Weights of a small transformer language model.
Size: 10 layers, width 224, 7 heads of 32, MLP 448 ReGLU, vocabulary 1711, 5.82M parameters.
Each number is 500 + 25 x the weight over its row's rms, rounded and kept within 0 to 999. Layers, rows and columns count from 0. Numbers have three digits each. The size before them is the row's rms in percent of the matrix's.

# o: layer 4 attention output (transposed), 224x224, rms 0.0579, rows 186-191, columns 0-223
# v: layer 4 attention value, 224x224, rms 0.0663, rows 187-191, columns 0-223
# q: layer 4 attention query, 224x224, rms 0.0606, rows 192-217, columns 0-223
# k: layer 4 attention key, 224x224, rms 0.0608, rows 192-216, columns 0-223
o186 079:457514489504501478501498519524541499552486480513480533496519516548518481517473515469467492501505499502426536484491480490516527501504535516439493488452494498510545505461489536475479471506516483515503464480436462510488520533492514457496542489471477483489527517490520470511542470498490542547500507474445483502485482480469485453482496468545508479508531477527464516518496516494497508492522487514504475559495444494505499528492501515521487525498495500438467525534496520474448530571524513495499497505498482489502488492503473512475478481488499513469474531501499503509513493491521520526480519499469507534505481504482526460488472489515517527491493468509475489494525439485467549438509
v187 085:462463542493498494478493482497536518489516453510462462493499526495517475475521502473519519462494461473490536495534494496495489523479500552450494514529457514553516506468513537496496503497522526525494466496522503526477504508488430491494503491474506462486496453482519543457509528511485521524503475517547479531489468492498480532531471491532507499502515519501461488470501500481473481473467468496476504500458496509470525527516493458509485502511497455484538455481504522466477471463461496531487547503538488540466497537518499487511495514480472508541496487523462499518510535462504529546478509493455448529543516513483454474500541509466463490454496511466489474499490470527507521513489
o187 083:528548477487502488486507509481492474493508537491530483495448492474539516497522459531523526508502484519520431501477509509471493520509505473556554498458484517474467511516479463548512499440515512501517481491496490483544495502512502473566471509547475530490501519532502497508477490512519490490487532494498490518524496518537521558522518519524454539525498494483509468509519512499470521533558548492495519490483551531473474494502463495482513519528491505490494494518516501493496577526454510480491510493510540517552464496492467513480479484513528488498495492501516453469486464494507475514538481506500466494501542549520489516531505543500516493487537537535515536473501528471496501514467
v188 080:502498461523492454527501488513480511534488529496524531520465529501481504499459496539482495502481533544472496493428506512524497474490555535538551489465529537493519481477482461532494471484520483544537453527484523467495516494487515504516490499512487488466503541503500474500496508451538515464414501521485545457487515515486516459510538459499472522485481497487531516501496472496511526478501504512512490510504489499505505481504501505491566491499493549512446538465512503518498503492496484461485481544487460511470557521521513518506492476518498463498519531484505478492539487525488505520493499530535542512520526526484485537519474509535526466519498518497480538460495481514472498486545
o188 081:453468520507497561493506492509505495517489461514517528507511496523505524519502543489486471490491493522451515514517512487570489491481465520468450547467500524498468490505522497470479495537479508467501474533520490501458519518545506515456510477411504488499480510501505513502539471517498539504488515488474519475453501538482475505472500540472523456491467490487493495553484471491507492459442493526494480511509485494500503458514513493493502474479503498489527526526495504538513468486504503493470488518517448512476543463515517463526528499530464518461498478542482496494496545491500500500491511470532507476470487503497569498469494451458463530470465484502502489525515456519532521489521
v189 087:456486477485496520472484491475534464509478470475479474480501539511516482476480511492492507481488490488479501511524467477467535481503503497453504532519483543518537478481527527495482517494504507504495483466504456493463492528480492492503470520500472468487472468495490539518534517515494491601552525479513454530495446501466503490506496520521495453485496561425501471514502535477499454478485469503526508522443503475452477521481497480449465490524502476495542471496506486441498553472486496484490527487546503504508468475474527516534501497500477500509483504469471481489534489499486502458517475490491471478524465460505504507493534506467536521491504493487497496517490500519487461519461
o189 086:534538469509478465491507475472500537499490538479524479527435472502521495471526472519537544494502525485549481500436509515493478544470517509525546466511486506465491491518430466488500513484496505504476507502542498475513489534481486508526498533521507542500498492520548528493465516477509523466467523472480490491539495499542483523518496515523483577466542481523474513489489494490505494537557520439459505509504545490518492518517513505506503534519508506523483472476539510506501522544467539505503526534519517530543482491511475507453485523509538480497506484504515469482468479491508494534529506505468466487466522517504485497517530502488543506498523537512520539480501537515484501481478
v190 086:465498471511503461499484503456471499478465471499494508502488493507534479561485471495497481494448473513472486511481530508504521495465539553459506526475519493469506516465489538489516508493513525491495501505532556489492504530539526523541511542508466499451446466505511504472466535464517530593493510532501485509543454506469482476493513466513495455500477491499514493534509487531518471514497455546513491547492495499542465522532498505474536525551495542483503509524517510491485476483446503487512486513492511546510486527502499449539509482465509519539510530528492529513533488508517544509499481471516471489542484479503473499465505490472498517494498510524477499508510486473512523514512
o190 088:520515520522456524524513497491542535526495521516508519530432481493488494488535555543480527473506493512498511497506528511492517495507507493517495492459521534505483458482501450488513495488531504476538502525550536472528515523492476518561480527453512518504512525509500523490518451544520546458514512450489497504477503512530479508517536538523486537526498468498497511502453545464506480503519546447503498516527505502510490491537503486482516498454520502515514497533529476496481515538486465498467520501488484527540505448488514522438519530586502463499481472469476505547499504514518487517544490472508511475480497512482519488490488515507478503453517537511520490517497505481497488506453
v191 083:518493471494460490527486522545510446486491506495495538510506492510532514481515475504483480517483511516565496536495461505494476488503458479546529504485520501502485447487489470469522478477516497455529465494524525490518502497489502514513469530504501522514507505483498524504498493502541456526461517538504490461480514494486475491515527504470481501529477495516514520499479507470547504473523493476518458499522543486514516460451548500519505494551516513500431477505446506522479565527476477448508463520534511489507535542515471528484502481525506481510512498532507563479503495529508482519524546466553506485517470429496527510500502484490496517485495454494544521489479540483517508499533
o191 083:467488514475467531479465508505497498486466456531483497542527480504462497522489576473485449505481535488446556494493488508506539505505518472443457505518564483530553533492502525459490481512501475492477494511478490508489504455527493560439519502470486502521521478515514490521492548494513536504533505450478503495492516513508500516451484506473546447509488475507474520513521500510552493500498520474482530477470467500492529469540503526502502508480503517499527550495506519498528471461504484498486499507497468492476530485491544465498476507502531500494483529463504509513489514481535486483459512464512500532479486519499532494481504462505467490500519461511448469522493477523484489517472
q192 102:537538489489485482506488466508517526491508477457520506507454462558505492463479488486455452460480521506516497513503520485494552549437473484475503537482476516458481548489472561472527498464509498508502533476540505501526494533453500548519466503514494512476490489491464515517469535506498522485495514445503518476478514478467498506517525465551536510535494489530508525471528487515503543513482494527495502537462508503483490558516518524488514463534493544468499513492515457513472466483514490497490518474455520498491481520493513528486482537483537536499478473512492537497477462468508490466508457547484524499537494496512532520510474502494511496536498504475514482474518494509506466521477
k192 118:552517530495522456500521486503526518499499500488467518517477503516493496503509536469490528470498482489493522485478477510509543484500444484502461494490483528507538482515498475522467544527464523476548469505503465492456514453493494451544504496499501452464485497517495517467503490504495501509483509472510508528512481482485501503495541488480524505525483501534465491454486548466524503483529455515531479522496510475530511482475489536527513536519520466484504485483440446507506493516512519490542532504514469525463513487488545509478487502484506485547537457460473452528500493436506507477490505534508519560461506485524531565549473516522501502505474468522471476499512484482499457495491
q193 108:525542493515500509498502477506533515508511500442537510526463452558509484481517499475446502434454501505557514501495487532519533519476464501484552503453500513476508493507474520473503480503494507468550503481581493529510517487458491513537495494499483482485452467469456546513497519487512486477498507463506516507455513482478522509510511446515507513562511469546506521487520486485515545535495517522516500522487494498472486510521503529537503484514531542482517462503509475538471493492519491482487514478493477493507501490478511507492513534510539531503507450503495485499502484486479472542504456539492480548529545486502548528499478505516523503539544485497488502462479501520515484501485
k193 126:526510514519507436505521525521523502481509479506473495523488521535487495531523515504477508461489467504509487486448478467507510516493473477498419494479477469526513529478482459520463501485487485484531471505484449503456485492506493474504499495499499491461481464541476521473484511498537496492479499489509500521507501509479497492491520486450498543498520481499462477484479492473492482488518480506500504517487541479529460507445508507529552534519511506459517496500486460519487447539487515458542508509525496497466545488520525469467483500492506521556543464485472475506485470440527513493479494543520520516497514476510586533548471470539472496505479479526474459486509473508509479520494
q194 107:512514513525489471500472487510482552517510470490514541536470477522514481507540441490461506471503478476512514522452474531537526534500476489484527512467499506501480503473462509415505520469493526472544506478534489504467501460456488494529504495503488466475452449487484509497463505508509479479495506483488505492462499488468501530496504451498492511559550458540496499474510519476497521518527524471493498549468519535501502550480529521528492530531533535465478486500500463521472509539524503491545545503504477465509546492483533508500509534504503521519478460484475489504490456493464491531457462497497501538524485489510511514492500487483477517490535504490491519463478510471490467526506
k194 126:507535531529488457494495514510508505486503479492473497542518516575483500525503509519493534481474468536559481496462493457497499512518473486512430500483507483515498506506491470501450512492486501522520474528485451484462480484516475481492487507497493509466502484544479498463472530490524490480494506506511496548512484519482525476473519478471510514518520491503468491487456520488496472497501481527494508501498532478515446503456508500531512527542505504476513495490471456532478490545475507437557476489534507514488546505516528480474524496468495533556527474457451508516510482437511514478491477539510518527527500477488547530529486486519487514513483445525479451474473513485508525535482
q195 113:502475499479532501508520499461461448508467511510507469501554514501460514497497547499542448530528482513479474488540551522429466475499548479497470502506479519478466560499550539559533481509512492519469519501458524494538507545516506504495470516503532530507523508511520506514529482544495524531517526517526480454518514472513483482516519516511500484469517520444496497520500473509488479436488487512500486469498459514487519449495483468460461474486475490482498506498490505453509533498497499513489491456478546538505461475481493506521481456478493512491464528508497492499486515519503528460492523488495495468485498507505498481513507515498530485480460530497525509547533457494515500474512
k195 130:485496500474485544484501482483505500528519478494511494499501506458510517471478500497518492549524535478471516500537501501485478490491510496509588482500502511472506466528515506493511470518518506484487514484508540505538512492511510534471508513498502522531491556496503485530515495488439523487521472508511500469512530475506477512507473511534509478484505511468534532490540498514525506503475513469508480499507471535451548497567451493469491453467486465535480494508507530469528530470504513535457499492451510496516464510518489515540502510534485482437452506521529507477513528587492490503507521442488464471483486538500452470466520534484517501484514516506520525539493520503543527476508
q196 123:498490514515517496512489478466490472516502526505504457477536517482442532469517541499510493543528479506497498500549541488482465476477531493541512480529506527511467538519511531560505461470525506475459512502482496501529496526565513518501466500514521522477547505506517494525513479537512533523529535504531490483498486485550501485531508564518519492461484521472480510513520491457503506491473484504488514499471474524493529479531473476448512510457479494509505553520511491481489555461517519533466464470511533521489509485458485529484518456496490487484452539539517498484526536491511525459517492507515481478454534496507512454512492518513494475481499487473531466533498462483473504478475
k196 116:498496499480536564499506522495502461559476481493497503481501549471490488463464518497517489538523524483507481520507514515499453490481496541466564503508512539478511503520484499502543462493520470482482520489499542496501495497507476519467493520508519535511524541498512518525520497521481525472511537479491495465517492480540462515526436505551505456485518511499498477545516478504540464479483506496518494471493493539475552473562451516531465438503496488568492496530530549494512482469489490516461515495468520483494470512488488494480508497532511485500480495494525503501499496554535516475507490463501500492491498487488472517447510527494526484471509535498511539518515532515563528476493
q197 094:496573499506541489499539507504463485501523549469487480426501541465483498483484552472494534551524535504498493524481534465476516511472555529516560480501505479519482479489473553536457489505535479505505501450496531563507491539526500484449507497507508534496549519501503504493540498499524491497510512519533479506528469498540463489509499514510498486500509524492506485472535514513493497470460516498485523481470503511488471486512497506493499488507491545518529512531497507506501501458481569522461524510506490497511468462474498484449474470531475471544474497500487491524528520492533504465511523520497495494492520513488484497506512523557515493474475486503522469508505478501514540446474
k197 083:509479580512519551501494478507518471553483477482502507483480516495476470503507521489530484509487503452522536463514502520495522471527501560481534512498473550463477516518495499463483531510512467471459513530520556514484527479464477497520495498577485490514522515504505505520470436525491500512500518512487494508491519453476518492515462513525520516501485494467501468524501499548520483512514508531511521510521493511505514508519495507523471507494542506521484518472481582529507526494559492507533529528506508437497498532488477517511488452525517534489461534521558512496496524469506493482507498526516458479472504500492501480440503481480493481493522510479511543482515498533499487493458
q198 107:491528495503461503503490520518538499484508510484522493479506482515534503527519517541484566479498515512503510476478496552479530506491517488483515504460467520516540470448485464505503522504492534490531486505516500494453490524469529502476514473463475488517467491546474442491476497504509500531529511509456531502477537507483542507472545509455496514508506476534547503456442527499460533489538528503543507522482520495529505503446491524493526481514544512479482475486479487552518489539507484503529498543509458496509512481529512474518509537499516499497550448481499465530459508522467505547472484527487465498518510507509481540498514506496480532495497489531435484490480532515500449502482
k198 098:508483494514478464503530532485515529447508497479507514531455479493494505517483480487498497446495469512465471507511532505454529494532494468496411490485461456527510497487494508487485486471487533500517534531498512514516433550538495486498471513460474511495501471497480479466496500488491511493483511574500485543466469519480502498460498512466519535498509489478484490493446491449465478454486479495504511485480503500504465478482564509485549516518489515463504525489520460495489508540470512497518485507531497516488554462482526484482510512480458500505493480453473451504525502473473479539509474533494519498487522479510504477554474503500504522510502537527482480502491449491527506518522
q199 116:524510527473502513502515486478450488493502526491483489473491530465507516456484526466521488516524493504504488516520539458492471522494538527495523480546520518496461504502504550550506499434559496466495527451492536505526540541544500456498465508526513523491522496478512529527553480525502525492522518486507496512530482476543470478521496519524515527492526537478494481509518451510510482483476492472467510481472496536486507471490504479471521497507480519532495508552544511497528549499473557532449502514485502511524497461460503515474470482488496462490489527515519483503510516487522522464544509469475499464481517529499487477483538540543504504492516503474555488545549522510499508492510
k199 093:493512510516508518475500457522516495561484477490492498514483511495511479495510527487520460519478496455533515521487483514526491483498481585498522502489513550509490498476538498506512532537505488459493477497500530541464527457439500494493499543565520511491527496483513533523505469502502490506501488468516491473471516434515498484551484511529507496521526505481510478497516481553516501534489518510503522480501521529488510513536458472523458480489495484500461470493506569498475552449539509497496511518497469473495471530523477522507466470528492520505505540524552499526512500478522474475549481503490465482521510486432487499433521496496493470474508497492487527529508511495520459487513
q200 095:537512532465526488505471499510482504459518498488497498461447440496507513518499482499437500518459488472506546523527500496526469449469538497525490534518490480474515453492473541543527559514544508464522493502509501514480508476500483464525537477509530491542475511511468481526493522510485451475491474514497494519517507500486490526461470477519511573537509494534471537502507517524466511495496528500480453521490517505472425542495525516525507494548479496500529503522500493498505512485473501519545486544500466518529466481523529530514487489470547509473516486486474478535503503487494473473507478515523501521493478492530474499520459522482509497492484497514518513549495525488448474524501
k200 105:478473471459486494484494485479521526495516531465537561506495474533481491511485505502477511476435507484492544533541470548491546476496521488517485501507500525529525518493519511490495501468468492476484468588495501450483491453433537505469501491488478486503500480502496516478514533506552506557490505505497499500477514515473505516500576494488470523531471478529463525452484529467487522514524489467542508507504523526535485507504495491504490540506498469467484495514444472517499490488524472539494515501545527488474504481497454510510481498523473529564518532498493506504505497477495496519489529551516503546532497478508505507493503482534505475483526497510521493447467491489503472520492
q201 092:501500468464489537523539512459569508499487517451517482533540515508505470524521502538536510516512559516506457492472512543456509521512504488505493467431472513486554505464509476522488459497510523495545469521502494491520514509469508511500488484459520491486532499466510478492534511522484521559537513517456482527496502520453510500490514536540463514499530500465516503526507486490492498523508501472550549534485458513519506451463514510476500444515488485515493488494526480505493507503437475536504508510476495505535495473534503506502522498529538512528507498456477483587530499538481502477516532508507468489507479515498488497510497513471494496501503527506455529498521494519487495511486
k201 093:529481478536488493501527520513523505489497499474489466469521489477497496500492487521494480509511469516479486515526579508481535509487555459528494505491511470455513509535513492492515477500510508503509529479493468470523424558559470529475504472455516496502475509534503500480536459486451540485508493479526512500479509485547524504531516527513514487440452511503474520509481520468508504494477521468509514528498486481506546468507518446456569485439468505469512480492474472482522520501521519488507480457472492471487507472521551501480516509533490497462477504512475453504495542512515486532515509497485508466504514498511476460548495532475528477532492527517495512515497474480519488494492
q202 099:531470488477492537495542490486487476494502518473491497508486503556477528530498520535529480502481531476475479456546524512470495456504544493488472501492465512474484472511531492525525487496525536496536438493470477510493523513507517518477515449475522482515488532507488479497527462516477523537445483505496489478482537498503509495492509462514461528517523522514511525501474519475480506510493476519509510474495491531525479474477527469501541452559504463490506524467514477488503516517465444520553483485472498502496453482520462503538494498513508487499529501467522520517469500503518461479466590495538493497511442513488533541474506519521484475450488536516484505512514503515472474531518
k202 093:552494399496486484486515481522515509514519511474556500499473442490526511516492513470507472506453521439485525539523514505514489509488509515538487496496466493484506508482521489481483511503447465513520526495495516461517473536477527566533519508510481447542483469466511457504510493473461448486531491515459491486488537493500476474521514511510463543467482497473524536493484540461525537527505501478520466474509490505519507499502503512447540526443512501476500495528481520488504509468471517529468514475469493522498501484531491497515490493537494537492480466465509505544495515533479493513507498516486514497510483499501435470525504522475508501545494521486519515524488485505520468480519
q203 095:537536500463451477528487506524507516483531536541497478494498476487519479483495571500513562503520535509527524544482509517508516550490499512530495498472463523526496491501469449526463518480525473523502550462485489496466490536493545475464488478513514515471489534494493495513516455472480520507525514467511512533500518474479485482506532522507521572505477470491477502460511489514477509484499476483525506548453515489499435502468466527472520519449515537471461501522529529539495527500509523524508523478481444477519523488486550494466512536502504468484475489511473467492472496524496501524513463482490503499466533472524472489490533516514488510469495507467511475525478509511482513494482
k203 086:501468537521484523500506499495488514527504475517511489525491519530482545535498515534511514493491472476485485517542495510446499467504507491474462481462508496483509503481480514474492474481504509492497475531494523524509485494513443457461495551471494491509514480476511519495508480501535540513478471551527493539509473496510487539481534515501513506540540497467493492451415484492501485445497560492488519476486522527473500463501457458559435485485496518485530515483486512486495468546477515524499542525486466487539493489471488478505486508515474468510527505513500449494531503497522491511538540506510478549529505493475552456485483474474509525459517463486471477504515462481494474494493
q204 092:528490465498513518531495502456554483464531499499459455511494485501479467512524515517508495540499489516482507497516530554499532486531501467509530532494439533519498480514469467482495491533485508510536487525474488536501454506519498496447480419452492480525533528496508453481508494491490507507501502504505531496499477495475562454458514517488468557517470471478519534503492556530462520512479506526484516532475480514499510470493491507481517507482483503458509505530520483506496498518461480513497485540479515500548500504548534490484523531518538510500542512476480483520482504491506498498492568536512521491490478461511482478540540517493470527489530525503501487542489507508454505529467
k204 095:503500448503506519523516499511485496464504526492521514480513453532459479508457509510528542491492453501470452512524495508459530507469508468500506453471498448478519535513486525490483444461509506501521507521511484454514458550533499501511467488442520541494466475469519469486477462514492537501493575497509519515483506529528504497498505495507489490482530483490483503505472487463511510482484494464514483465476472512511510491504518512481512505531464526485550547562480497488531478486485535512470555447498481530505505455509495496504519489523461479483460500458490503488556531537485478487517519501502481492524509501475530507532466536512534501486494517535522515514498486516513514439519
q205 088:505510503495515490513521447524458489515504482502514555506480511539529549527474488493471474494493550522496482490517485470476449527485485544496468476487551470503486487485481513549512464498492467462514508461532512492528521525526512499543511494514529500503499535546503491474470526485469495505493500526528507467478477490464461497493474481487513504500495503528524469504527483455519506520461523521488479402544509505534454462520536508478511511526502466481498484518503485476488507517507490489463495463518512531499478506448501495509496556504485520480512460502510516511485462506483480483477517531470494566540526523512502497532488538526501482509466481528498514511573498482536470493516
k205 092:502485539520477489492479520513507492521522486461499520463508503482507443518550531502484473510511483462515527481512528538535564454516479497439523508525496524516511495518509502479483515546498471536515472504507539510472496443451477514480507508550492440486480502510485520556513533456484457495481456457527508515520552510512479539508506484519494538548454524496495478504505523539494528488508499515540494496540526467501505531491487496498480523445537492498469502485512518524519510510489500497514477511521510505454491495553471516527460464511474526485505527482460532486456511474470515505481446526481496482485483477511475498487510542505494476511503512463535533511473505491492480491512
q206 090:499533534510466498514514502499493480505509548501475533487432502494512563516481549472492498502511479458517505497528523507501473529493480495490542502543511517457510495516493480530447508470515497490542513497538555510501484536519539480504536495520482531463489500470528501473433511506492508478526505504469504563496493527509464542464475465544537513494551494528461455519511485542485468484533489474487492496477501541502479556467486503518477481527475491475470458467512495540535484495486503490511539456514486524497470453486470496496500503452510494476465480533489443506503467493492493512505459505463493529485499493481505492500522522528500461491487500494510518488517523513476466504487
k206 086:511503478509489522489508488519523502522478475479475486534466482468506464519484502540518511518491502467519547501507497537533519452502528519457531511476498493511518469435512475493478522505491501493466453520498486458500523437476463526510542473510484456556471505463505481507505512481537496522471486530539496511496549465500483482467536518528495536503463482463520543516505530503476538527503461488528530464472494521486462445470467540490497498454503511507452499502512542486498507498548521541551506483524477501496546535486520511540510530523502493492512513507513490489475475518518492518502561489491489516533490463485508503493473474463509479447509483458510507530499502491515472501485
q207 088:484507454512492472509460525455528485527502534474470457510543504538476521532539492529530498546520526515523505473557536528480478482513521486477507504483484529521493509462536502506490483532532498446493514569507462478492486508532515532486472509484473439504505476496527459502518511503485503538553506524519477485503500510487515530455554503467474474478501499463506512541510496488515511500548478482493530514473449503540522500484498561457481477491482534478513510487498458469445490529493469508496470495538517515466491487518463490519514490463468532483481500480473519536490532500494501474493492529519457499519497500481468521509460498504501502511474487527470480466492468519482507532494
k207 094:490475509509511529482534504485514491512524465479503487472512499491485445500446473522465533521518487543502452488514562492469509463502534475510497524515477530469509504540462505506511481483532499490466491520485528462474436549540491553516510486425481519511483511525490478485484508513505530515512521506470476482491485515533486521510501498526503438465480516493504522543504544474504493503493492498513516518481458526502528475517520505479524441523453521526539530491513472508509511507516483526472481471502533486480478443515519477483543516525500476499477487491489457505517486536524501507489488495481495449481499480531479493544494519532540477549538525511485469534460514482481479494470
q208 114:517485484479486539510517503457483465503492536511500465496535515494487482496505498532578543514542515518488483469475523507480484442516537483471479530536487507495466520491506528525518524507504502505482520524468488464519489519513511499470485464497475527455531503498511476517503496527523508512536525564498481457521459463534491484507504557469497483462440533488525529505506513529452482481472453505493533488481481500496514481494455485437490477476483517520482507510503532488558551487503502575463479504558525501513476465508492496505482465492498481446470515516514527489515519528479524472505526501507497466463503505456496464510482510494513511488501524490507503534529497507493519501482
k208 101:468484496551496493493504508521517509485500482506512528487526523502512455497489512547501468478532482513491513523520480443525497583518480511467547500505518465503523531500551506515506502479505504510510498520515490479519452507463517501494484526479496493519498518559477493491509483524488496500485514517516499495474494502477488481567480547507521510466552464500463471535530459507530464517502538454480411493500507521436485487516503518497492487511447482505503456512519512508476463490489503445466505503483502496520528536507463510499506537429487520534540504514499509496520484516492522499461513532487487482521522487520525531467507462491499509566534499511508490487491517517510527535518
q209 104:504499473465521500501502483472499496512490502485483475493532522520481522488471557499545461528529490511472465493503532509461521486494532483475484558534489512473445534536512539529499479487569492492492534521482481512527477552510517482492473473537526532507521522498484519541515480517496529506535534527524471469496474502502455485505533506532506485500510536497507505506496490516514486473484467521513521474458457508478513467530517460460494469487483511486490486499478475477504548506503501558458529479498530517495470464529508513525469466458521512462467488508511517523507542495539504459514549530484496452487488521486509467521472525521551532512492534463484454522535488510507496474497
k209 083:453437492530503518483480511498531466478506547510516500471559539531491504494513493522487469480515499527513484485511506442522481556521539502484524527503507499472506479486529528494491489511488525513515523519530487473546463493464484548481443533498530501558516526536470455532518479483483491486478473487521491475501548489491503497556483511470522514459522501479487497525486459537512486483455527487474444477513492502452466511484508513498473476453490504513500484506509533508491492505491502461450487468485530504532528542472464452500499523494490487507510534525493514495532518559475514523492501521461501484493522506501480508493515468495516533530504537539516548514456498497485525514499
q210 102:516514511458503517507505469493482465497488494467478492489501493500483501489473531524517477504499499505502500496509542513469504469465544474477503569511487519459464523478518565552469473497589513441509520507502532504513477568487540506481478468514530521508524517495521486519512483516476523515512516521539477490520484509520461502483524474502487504485543538490503472514494507539532504453467485502493498457479453540482469476519511469496495448504462511499498498495452477479487548512481525555502501495498526537508473461506524501510496475472521482489493512479511517546469536530524462474493530498467466462496503539476501487482478495507549510478489527458487507512518477506507519466507
k210 081:489423459488464499485494494449506508523510546496508507505539487493482489496496477456486477521501506455468518519520490509520510498479550531465506520524520499473486513514531529460513469520490511482482528508493503498533461478459514514510503501514463474511528519518460529492475479530487511512534497500484501486462521484497511496514499556519523482512482493456522503519501525520467487512507515477473452475513460503475492495525489497456472480468441523479507495500502576457486524482523501461481468492462533485534483546516468495542512512499471510490470548517513516480560524529476516523495520488483519445533481499484455463536510505516542499521491513508554544490486493460490479521506
q211 095:512465508509512526512471504511540486517482540515492489439505543453482529462456552474520513518529522498464517507525503523508500491455483535509511453527546492470497491508476533535479502545474523507466471501479515505549547482524500508483514528512484535525537546488539533502501483472538505522497495483487530486494459448507476469485425504516481454498442514477510517500483491525509491510476487520502463513500469501502517486516474489469517498516491504525546558531513524472520502483483511508501489511488488494492494504512497487478483511507523431469473527530485518467543493496509508527514534479544535519495525501474436499496514501510478493462481492522519489512513481537529540462512
k211 080:498511511494529511499478462531490486543486529507547534475496493465521492501474471462504494513540539474470510511517510518558496491488538530494589496521494536494481523498496487507531496489548480477503533458504517530489540498487515495518536539535496513510480503470534526546506500524500496529546507481500473445473507474525465545559490476512510481522518508528519470502551479570496521520485525495492525487499493521498514513547487505493473499484521509523496516536516499521521499472532475559492489525468504487515464502523431527490466466510508475454500508523545535475484524516511499494514492510520496491507521502480485500428493529503503497487532504495535515509537532499477512469490
q212 095:476433456501524520491518511521486477519504536523509482518535466545490533503446493524518451514478508539506445497467529489495480495510543504493444537554476461518499523514480485506508475496532510554465471520460495470473443503525512504489520532514482508550500519518499484503524480522469512502501462522535463549490514518512505499487493531494520465470524498465486500512495507502482477486524485527470508467496493467506481518489532494482493530488515469508492516486498466467484498507497462484465470488498506494486463492552449525562468476505484512494482475521513488492484522493516492502473549540514492494481492468541497496528429502495497525548460520535481471499535502472498489498479
k212 096:462481494529531529438476496465506497501522493464487489486503492491493507458462497476491526507476495491508492473535508539470478451515452491536540518504482547480483456514488528528491518542461503504456494537492490484469496525478486492503499508489461534504514514502550475514516525518490453519493513500449507454534503524500521497512535497527493507480498527488521522532530532544533491515485511537515530531494450540491534498509507528490495474510470484499522469519510498474554543475520486541461470509501493498544526505528509539551514520525530517453454509483505479524518501512456479474514459490482468501507489520493439477468517512499502483514498503534476531545454498530488487475526
q213 105:495483491469466493486478480528486501459531478514533501499494498471509494521528488542463558457499498496505508518467437496542530503509472485520489536471488512544506483466511473451500542521479490483515497518481462483477476476485512487487505491454458492491467457514502470486467504493526512497484476505475545488488526537488545526432538522467498555502513490527521516472471505505503506541509519492531488520477538492515502534456497489526521544505524501469491486467509485525531491514511488480540496528533458508501507520538509521482553510487504507510528465502511481518511528534522490503452463496495521511514464473503518497527485474431492510510532460497513463498487537521463440534508
k213 109:479519490536502488513497516492506518465494488503480492525462480532517495477491488525482504475471484534511494502490495488472491495545474499520417489484482504517532506504508503491483491482462538514516470545461467476466472507489543496500486483445486489463514434496521506470498534505515479514504528497469491537478486544484542479471514502498505510491493530494515528526477504467484474476504501531494534520517531478511487510464519547511528518544511503480541497479488464503471486568479463496540518494555505499491506475515531466484540512524524490576518461459456486506502475445466474524488487512482492552508491481527521529552488493507477522500488486514470475472451476479525485535495
q214 092:486507486535506514497484471520495511518530536484505451516449540492536475496494526503519515454436516489501498519476507497497494494483478510508500492488519490517474515509477497489450502508488471489534538514575518536484513528543495476532468492486482505489474465453509495472459484503510485496532513507506504525498499520509521500520469533544483510535504491565452485526482520505535473462467528480524486506508487485508535509562449511541479489484505470469486456505518514526536526500541491527537527476480471513491514470461491493502509458526515486505501487497458479487547507510520503520506457505496510499541506545455530470476518538482528482475542471504466521520491525480543492444519
k214 098:503515489509502508513536514522488467481471532530487468462452509486470523506521464494518505504533502493474501496504500494499502498473513518522530508526487505486542528474463482491535458460508448483511502495512480473483500524552510482492479494482498538511517518503521557491544469471506524476490533514507527488488525482481470459475489504509562482468502456488482497481482479483518499466443448470477486496491506519507487477501466495493540482412509508490504525512541479510494498476461561461477491479510535535456511512459494494481501532485480448464517476540530464489512486520544513500528496494502477521439547518508528537511504500495514487460514546487494494483519475482537502474480
q215 108:478534494503461501494492501514519531510521498487491539543443462529522488533538459511502521503450529496521498481473467501519515495507490508505499526466480475514543504493491457448459524512465504475559475511526480485467489491492487536529502458497486467438458474505499464489470533500478473501483483499486477512472519518472529515484529472483502519496508515489500522478491510505493517546564506468486527514499543509532521527455561518544507535506526503478484456482486485537478457542466488466553491523538474492495507495509509509510522517493525544545490478500489501522465490465486467493467468530486504529534490472502536518502466473502480512502505487509460477465472482522494468500511
k215 147:492501500518486471497484556494505538492520470451498483537509465525507464531514504519502512505461518532545519471481490494505536491536499475502457505467474464511504472483514497483503510512460523538504450516486479471468465462471488511506507481503458472509475483485497462459486521486523456510506483528491484553494512537489531513451535474496485499512462484503494554495479533478477531496544502514545533510515511466530484509475518511512499547504497505489508479459473470503499494564493473485520505520522499485496536519530516491493533501501496542549502474469458495529490490470473486506460518518496517514522460489536508486540473478489457505533476450508455480483454498517481471562472
q216 095:507523458507502543479489498467550484500501472525503518486537536512517475485498488546527530504495503483456510489465498523495512459553469480512485476431485508534517493498496515471533529498506522483534468549469463506472506505496495504479484456443530494515511485527532507505521513498527510524451530507467558510500520498457496482462515556499481574512467485496529549500497466483455530542478497499488507514489513495497506443490524513480554499494491499538496510515488469488489514501490488502510457562499500481533548515535519473476514543513501516497504526475486483521504504542500478491507521524532501485529472492476506531532501464480508506525522526486503478507485539530465462522509
k216 092:503484479514479499506527509511487475439486487510475484485556491505507487503446517465520509470508490541485446532499517474481510505480492493520464479468506462485505501529491519489508454450484539524502530478501468496514451552542495493527457519470516537484482471492474517452526475498508572490515538510522507475506480488515482492534454496495514496461495509507471498521511512443507494479474536485522489513495489484514483507507520474507504537506482521474513501500487489457507457527461480504510520457493481516523460429491531445465504499492466455551481482481471501471515535480487474494515439508499497486495513513551500490529512536513502488498496540497513486522557488475535516507515
q217 095:511509483469493480522535498502475498509530514495480496490506469514500574540489489501504500487494540525504516482471455526430525507508475508482472518485532490490476541495518466488479494502529496522512542499469478510533480535465508482509425503465511500514507472505454474514524486503484489517525515530502471506493494525515544517493504510520466523513475457455514486512508511492493498489486501456506454518500486476522495457502484504497553515481473496418487510502512462478482523518515510511510476517508459536528460471524523533523513500511504479480480494494499488486516479468510453500507572502464540487508463511501485486499498487462579494522444527516519461543504450518518525528518